Weights of a small transformer language model: MLP 896 ReGLU, capped logits.
Each number is 128 + 32 x the weight over the matrix's rms, rounded and kept within 0 to 255. Layers, rows and columns count from 0. Numbers have three digits each.

# o: layer 6 attention output (transposed), 448x448, rms 0.176, rows 403-447, columns 128-191
# v: layer 6 attention value, 448x448, rms 0.231, rows 404-447, columns 128-191
# gate: layer 6 MLP gate, 896x448, rms 0.174, rows 0-1, columns 128-191
# up: layer 6 MLP up, 896x448, rms 0.18, rows 0, columns 128-191
# down: layer 6 MLP down (transposed), 896x448, rms 0.935, rows 0, columns 128-191
o403:109159068103124137140120187151106158098146103154099105145135103169126135128143167104137155082145153162105117161085103093105166115142132148120082120091171092090121097094150127080120122214087125
v404:100145177133139083159140105113154093088110093153100115146145112160175179139114175069163160137140151105153027099136115183192130150118138163098187165113108155190132111181159145067112116121106113
o404:068129105120154157116092108100093112170127115125137094163085105154140118200079078137104121078122146124128183108173135109090133097083123170169170166110154156128062169116122123179086153140128153
v405:112124122188070139104115143188105191089111139123183116142143064105135145128120052134109115092128100130110162184138143129106088112138155111132055159152132089148145117126077090141148121180109135
o405:108138104105129119140084086127102122115120143157123149075109184085185090078082152091086119144150077116122121145153146117134112135134143140085140099138096151154180131091133168121105094138158113
v406:173149133174137158123159088154177112161139173123166180110054072145147146145138116139125221112135103097079200158083170132132157090162124104132130174062136146131118127096155091117138155138100058
o406:152139090085126156128145126083146181164086110132166095143118134131144150133115117133106120121031153081108087125127120162177189105156128103106137149122166116178111116139132129160187145163139073
v407:132189103103152134123110139103132082113121151165112117077188179117152113130132076123174124153133127145133133132115132111116152108152116068101129060140094150163143078101086120160107182181127130
o407:131164139159128102122201114063125081155141147119207116135136164211168154116122142132149089119141120157106172071183125124139046118119089148126127149115066127121116176149119123148190092116152089
v408:167128145134097104152072092141134144184100124172162090141108158124139115143149170168136063150102138176192109111134102084098097138141115136093080150132149100140177201092086122123138124070140206
o408:076110117167133107105128138086144126117119133160141175158168143073127156075119072150140104148090118119140150143061176145106094132114145106139100110130121164170092124090101112125151121141152099
v409:144150161138115135174134158133107120058119099114178109122082091088122090094079127104110120076123090119127145169151101110133101100171155098081063055071079082083103124138105124154150153119148185
o409:123054128093139197114116153058169122136162085124136147079168110067187176090076125136130136115109127174167169164140134134141133146145137145152155155119142110084129241163144167097157109138109123
v410:140165176181137031190121120159103173093090122097144115108142108120036145141138227094205081167126109160110131181095123126134137111134132174133123127157143099098128091118087096075211089123079145
o410:160102117166119168108186133126129172047190138112103131126106110150120145128094077076107132102132183116145117116077125141070137150167154107141065121160117170099145159161199145090117170083177168
v411:153130081153156084072121110136127083101147130108098155067141113127087154119086140115123109163090112129101129122160148136085118119123126136158081182160146110128119125149172115171094124166111129
o411:062138098105096143101131138137176115137122141120130137151157115117179167103134143097164132103157161154178096154122067100147096137093144090128122177151106118141101125193108123100110142168150124
v412:166177097127140119157157132057098140127121100146094173110099153110114112189167153121119194116133069128106167142144124105166126192049108129183158102138099056128048150088115187121122096191144177
o412:129115118127105150132141107166142159058090089113132091147165115183084096153156169107111121155121105113175098157126103135112110172102111084098119114122211104056150154105120103123088120116093084
v413:187078131171118135139193152064143186119096086155133152098106116136065069129153183136123103046142203138108155129080125142087128175115093111138106168194159117155117108132069103154147139142091107
o413:167143163158113188152173125115067116088157125068204153128142080133092109087168092080128136142159140143096094116166123134135149182128145193115139147094065121192094142108141147145058141107181109
v414:177151150146115052131148153091169095145121091151144159130178127120125206095184165159108184094084131102132138178121093102166132126125081117126124128076074139102113111149093076099085119138154142
o414:134168077151135107060132066117114153092084127097135095135119136163121125161088098168125122153105149127134147167104144144083149168123088138075129083104170169115129125186126097153129184130110123
v415:187159122113077123061145110180124152156129098139141131146173142102164126173205146114184125126061125095116142113100096100149144146185177142148182105134112124131092149116092114128119115126132091
o415:103143148123105095124100148078142139173136147068148144200164112147147133091062153110137115147197168125159172128130127118158134116108107179157116155097085167119214140145080138080134113150186150
v416:140128172136175150139197133057174136133095117167156115108116162113135080106158106161101133132146178124122136122099139104130128161119137106119158134113143152147129138107135090151082131124152109
o416:094188161070119111129076036148113135160120130110146171091101107121123170137131042079155123091122099135110152132097139135125165077154156130107160125126082124192094128192116124091172155117063118
v417:090122119121102118115132102137108139114133117114177084128062104167134148171104120145072126130104144155169143113093104098088100118178187125123170104146143147109105092130149143180145145118127170
o417:084152225203128147149160164134094101160174142133116131130137089087136201149137174096167106078173123083127078115078122139206131119138085086122116152064144118104150111147126084084136151119123131
v418:151129081107099114125125156155096124096100182138083119138119147092115115145115131161110136148119133152132146151124137217084101129082097103118174121132119135083137082127127130183170101145153119
o418:154169159121178112125135124073099192174103143111140084133127069147075079172099183070118128178136083118094223128135124121113103120166116078120171138157118110097149114033107139115127152073142096
v419:155117144158067125088169171131150173156160145146174169130088086083159143115148143186057117103083142135127130132096133089131143136133172116139117131126135086128120129094134107164139156161101092
o419:184151117135204163087102140105131178164121148121108125174149227098104108090130117120128133088113150131211095096115093118093165093140143094130103087076136170135137088144156083102119093137148142
v420:159147071074203082150071151111144116120140144138153162125180153126124093074134142108120094107137144169127125089180122093134128099096121097134157113055143164089116126145097135177161120167164172
o420:072182149154121166149213086123093142125161160100156138086132125091133144097165137168151131113091127102088147094104150142083152075138208255102123106198109143101090180159164103167137189084088129
v421:142095108143127130147152170128120099133164152149157129143133104132106129146202120175114142125108148142113156144144149085148155115098077114119070123165113130144097088080120073100152154157129146
o421:130143151166114107083122127113092190098109150116094109064135140165176096123140164095127150141125099168082140086085045114146152151136099109123105122146146165142149085123108171159109095152139142
v422:094179134167188165106090156160079127110143163133166105139184167111106122092205173154128097107121160149111137079154160130176121169117096137154161106100163126096123129127140099159169126131121181
o422:136115122077176116197128136110132132113115104113117169145139111093167116150134168092117133073132111098177136163117109086120158096129124071147139112123094159178146138109126114100138084084168172
v423:147137115135136159148140141068128124108130132115137133114121096155171114173162060163129099168134135158127113097170145186114138134164144160119134157111174156191109202158084161104118160112118131
o423:122096101109158080158078112126198136147119203111063132161141160133132171114091116107136097074057159148178115114123126128127135092169156130126132147062165176138132112138162127108138113177114143
v424:185145136128047127074187100094088147077140164130141173168105104106153124156141135151138071133180124192104127157127156147160138122131125074129115111128099087122127149074133176124100165112130081
o424:093121117089123103126118138123140164153132134090105054108118152093156157162130112100106133161101186121157116132142151125144097125156152106081142137105151124090088141122133167121135108167148152
v425:152091100099157179133093133052150129109187135137166115137152180088133143115134122113124104083158125086134101134116089115128147113103078197144136158064143128151139148179121115115070121117119137
o425:116160088125089106137137070160115117168104083143110136118117159135067124134112123125063202138145097136186110098142123157160118124153147122136142108145126157131146080131125134153138134086059167
v426:082148201135119101169193094083124135147115127151122122095188128135126136143146132069176176133140187128111105142183122105103140154128092119132095147101171137182130146075134066099156122100117160
o426:208143079137080070121094149168104105151085097076159158116150155098100140095145127137121093116177095146141161161077080132159083140171082120124197106151137098127092080085139105133153164174195083
v427:077124100110155136136138100121177123107088150096107114128116131127106052167187111118173151105162141190137100152154182067138153148081170097150189176119108157164093136168167187147085146128166174
o427:149141088129077133147104155148139148161129053141106132180138198123110136193136186137132118078103119084114109148131096129149135130128105125146140142135114116114120142164138057078121148168086119
v428:096141088100182109126159111130149100133161135136119123147167117105179119098110180139164166090076136096119104079150068102129123124164069076087139096112140112156107197124189094089094153121149162
o428:119094139146127160150094111103110132157077113094143120154148160162089108126079134095119164154114149099165099160117139150168096107137136127192153098105163083121133179176112117105148169115108147
v429:085150158163140116100069112165102120084180107113153084112110128141154155125175136105083087123147049125120131146171095118125118168115118131121117125128123154117187066177093126122117140112131120
o429:169125111130123117189121101105122132106166137126169155142180199127166127096066123106107172094152168160159070080130197160156101162163101122161147060161139048100084197088165151124125086167151137
v430:081129113169123154109132150160152170119141145114055158131158165129135161123151148159082093157123123176101123098139122136138100156148188149136121128129123137112159134111122165077169131180135141
o430:144124081134127127109139132093145121127048113150070092099117143070209144122146120119139133120155137063125136127135158140123110113121144150121126145061109086092122161147147178165156113091117103
v431:154122140114147173144086111107151117103169159119142184155178118131114085111134114108138114059108145115137115134092129176134189168115111128144173130188179114115152135151143130177134114107123159
o431:116086196073119161092138139128167121140120108098132118097121113111119062084135123082098137153160121115150122074155106102091123174102104097123186128147106155115186063068120091124143116129130179
v432:126069136059151150083095097167144105172195065154104110133073178108156179122106112104128175164125134095149184117209145126133163145137123123163153182053087118125110131143138129189089136135061110
o432:096160100129092166168157198087112178176098114162121134140146100107112118104142144087129166122136133130174086168079145126139117120185099141129129101139119140153112105113102161108157122149163114
v433:134159139130121087181079168178195139109123145136184090201132148040084095133164139158116106130150113207117093179158140127113131081191156148122175117147118133099130125079141155149202121152103119
o433:099146107124134101130077100142154122096076123119088141064114149132120183106091095163116070146187111108070153135035179114145125147138052152134119161138095117102133117112107084139080097179169122
v434:173131148143070151091110090149096168092129156119142135107127155127100052122148095132186074138103097170155080156152152118161150155147149195161097172160166153099131143104108136078158140110130183
o434:127115151130189148135158168135135131174119104094107138105167203180130194112126141111180184138140139135123118090162067143110123165070164140106165086160080090144076129063086111125071115172167063
v435:120118138125133171128127146116109134115093124136132131109119164180132135154161110150114151136111090164133100125123140158124124119128192131166126113136095146152087159119111160157131116167120141
o435:139130144126142133154132086122155119077174090189150120135091120125076139105132151154134072096084162129124123114115125110159129104131089150132128153116059146142180124118134114124199203088139109
v436:095100189122142141164113097126190114206085139142096123125161154093085174113144169164086125118105172143099120154136170121109162192160148101126165156124177099132107107161120171128108080139136159
o436:137103089101168103102130103145198146107140139147138160140141069123134116160155112143104160177149114081159084163121096134106088159064134162182117090057112140188148094138142104128091095115103154
v437:148106098121163155087102098184106134083145074107140130183175170109133112104145124144132097168124121159128101139192141102127137111197130143122184119132154066121178126087159137170089122114142124
o437:136155153103151071164086115185116179141147242181128126114121106096159137109090150143126102133175069161105211071129109161111139174131111198106128167162134144107101138120152124081086123128101139
v438:115092142101105123202156147123105160113121133090160120122161156105128195129147125122144160117145128134141151139128159139126124108115147098172091083070172089208173186137166173116146065113085113
o438:117146096116159121078105132159114197069101148130196124121134165139130121118077131157161096160172116123181118082156095114176134166152131116127168085105110200155115059139102098034136147179111178
v439:105097149118161089099056156136127101119198072074084110113098172160099083139095164170105115089139140150157155130150184180136127128143155183122126200144102159097172094194164097104098075114142162
o439:130059125119095126103099151090198118148194146120161152137148126090137143140122105152129124128129147116136123054083107060093129143086178126122087127126149107143132103108139141087202147189174140
v440:168140155130162120114106128161128124130117093134173109153119111127133099091072108154169088109125098150102070093170111132110067117117089124149060147110154131105113156082108138131127162142146120
o440:187151164069118136101092106150099181111121185138105157083103135162095131084191089150185122118138137166130170135131121137069129115123137113129156122147143125095148195142130127147139135136157157
v441:221139116113156113107129116118143142108130111147126121090162106090187103109112149068125110117169103160166135118169091152084147146126152158121143131150109112125146162134130162168114149082190152
o441:108152136128102102127110115089120108118171152041120137108130105110141137140113144106130157141068160147065169140124137160128150186129153114097138139125084106132134164161144166075175074119096126
v442:128105125113155154136144121144131118134092155120122170165143138093155170143139086162121149134064087078148187104174107174132134127120144143106132105130107113157077192095123072135160101150079087
o442:064091132179132167089088131117120136121122081201077127151216075129140094115110151175132109108130151135115130124103118165112122119118081119103113095073128131112092139101097184117169161142124148
v443:150161153141085092113128116098109151093123187146116093127213112160098113142130128127113106148098121145111151130153083084163163156115199148160091098171114115136152125153103073136145190144124136
o443:124127160160142160163088103115158109084096086089113136112150136137127131071140133113135143095159122100096140170120136167104127151132053190210132124069187087085071128155116123099102075156103094
v444:167158108152111066199162195070118169133124149143149133102119132121086093120069165117120086152142176139082119124123103154094112142129037109127124116114136092094138104130090108157125176131083161
o444:145163095112133145116133134124089148129181076152173121188125100132138127114145115074161133104106115114134174125128109163128123112151179189094159108141075188057087106174103066136140107136185086
v445:137114109125149110141168073113129091130104061111115105129118106133144054147076132141126048141151141139104110152123097127138134097150147079105078156164185092070154128206145120137102099119146152
o445:141107141134128129132143103109186193111082158156137126166120116138137151076087086122067163087106120134142082048124120166177122109059161122149123112117144076160107157049121156108158171157088097
v446:122147099153109082132118133154161167156171177131117166127136171132112068158174119077119151115144176122185132174183118121152116111032068122120131103136112121105091143169139174150132138116141163
o446:116144168122123148173158114102101105115109109142150125147133075128122142086105122199173130043091120068136068099099122181128156131216142149152119127144101118153162150156169101082149157097113131
v447:111127137130154117143108169096078107105147150132067098134154170146197165085075170122126134159103120140125159093141127105126168177090100142126107075093110112123099128138148146140160131160101110
o447:108204071089133148141130071129158103178073086158134173144119114112160149148091125084142140149184119141182147159123104165143172212109184136155217169115120059125124103165123115121133166126182171
gate0:164105079139129108145164180150204117155067137171108066106103135121084146105062083121141119119156080143132092152149133137108118160061129073145189118198128076083121175152125079124151069100117151
up0:072144160113115118154115104076147131127117126141033141154148171112103111108122160128171151148123160114125120135139087080157138122164113134090124094118109166110172139099112146108150163181137095
down0:197137160092133103101163119112117179131087113184078139107141134171178215134096116113067109106106114096076116191112139157125164058117122178119130122085143141089229178156080139131133213105114086
gate1:131086110178156116142161113146121104149155080158139138156101129088107101113087142117113152134126136102127158101143120172131177058088151174144075138151102174117141136125114135155153069133172073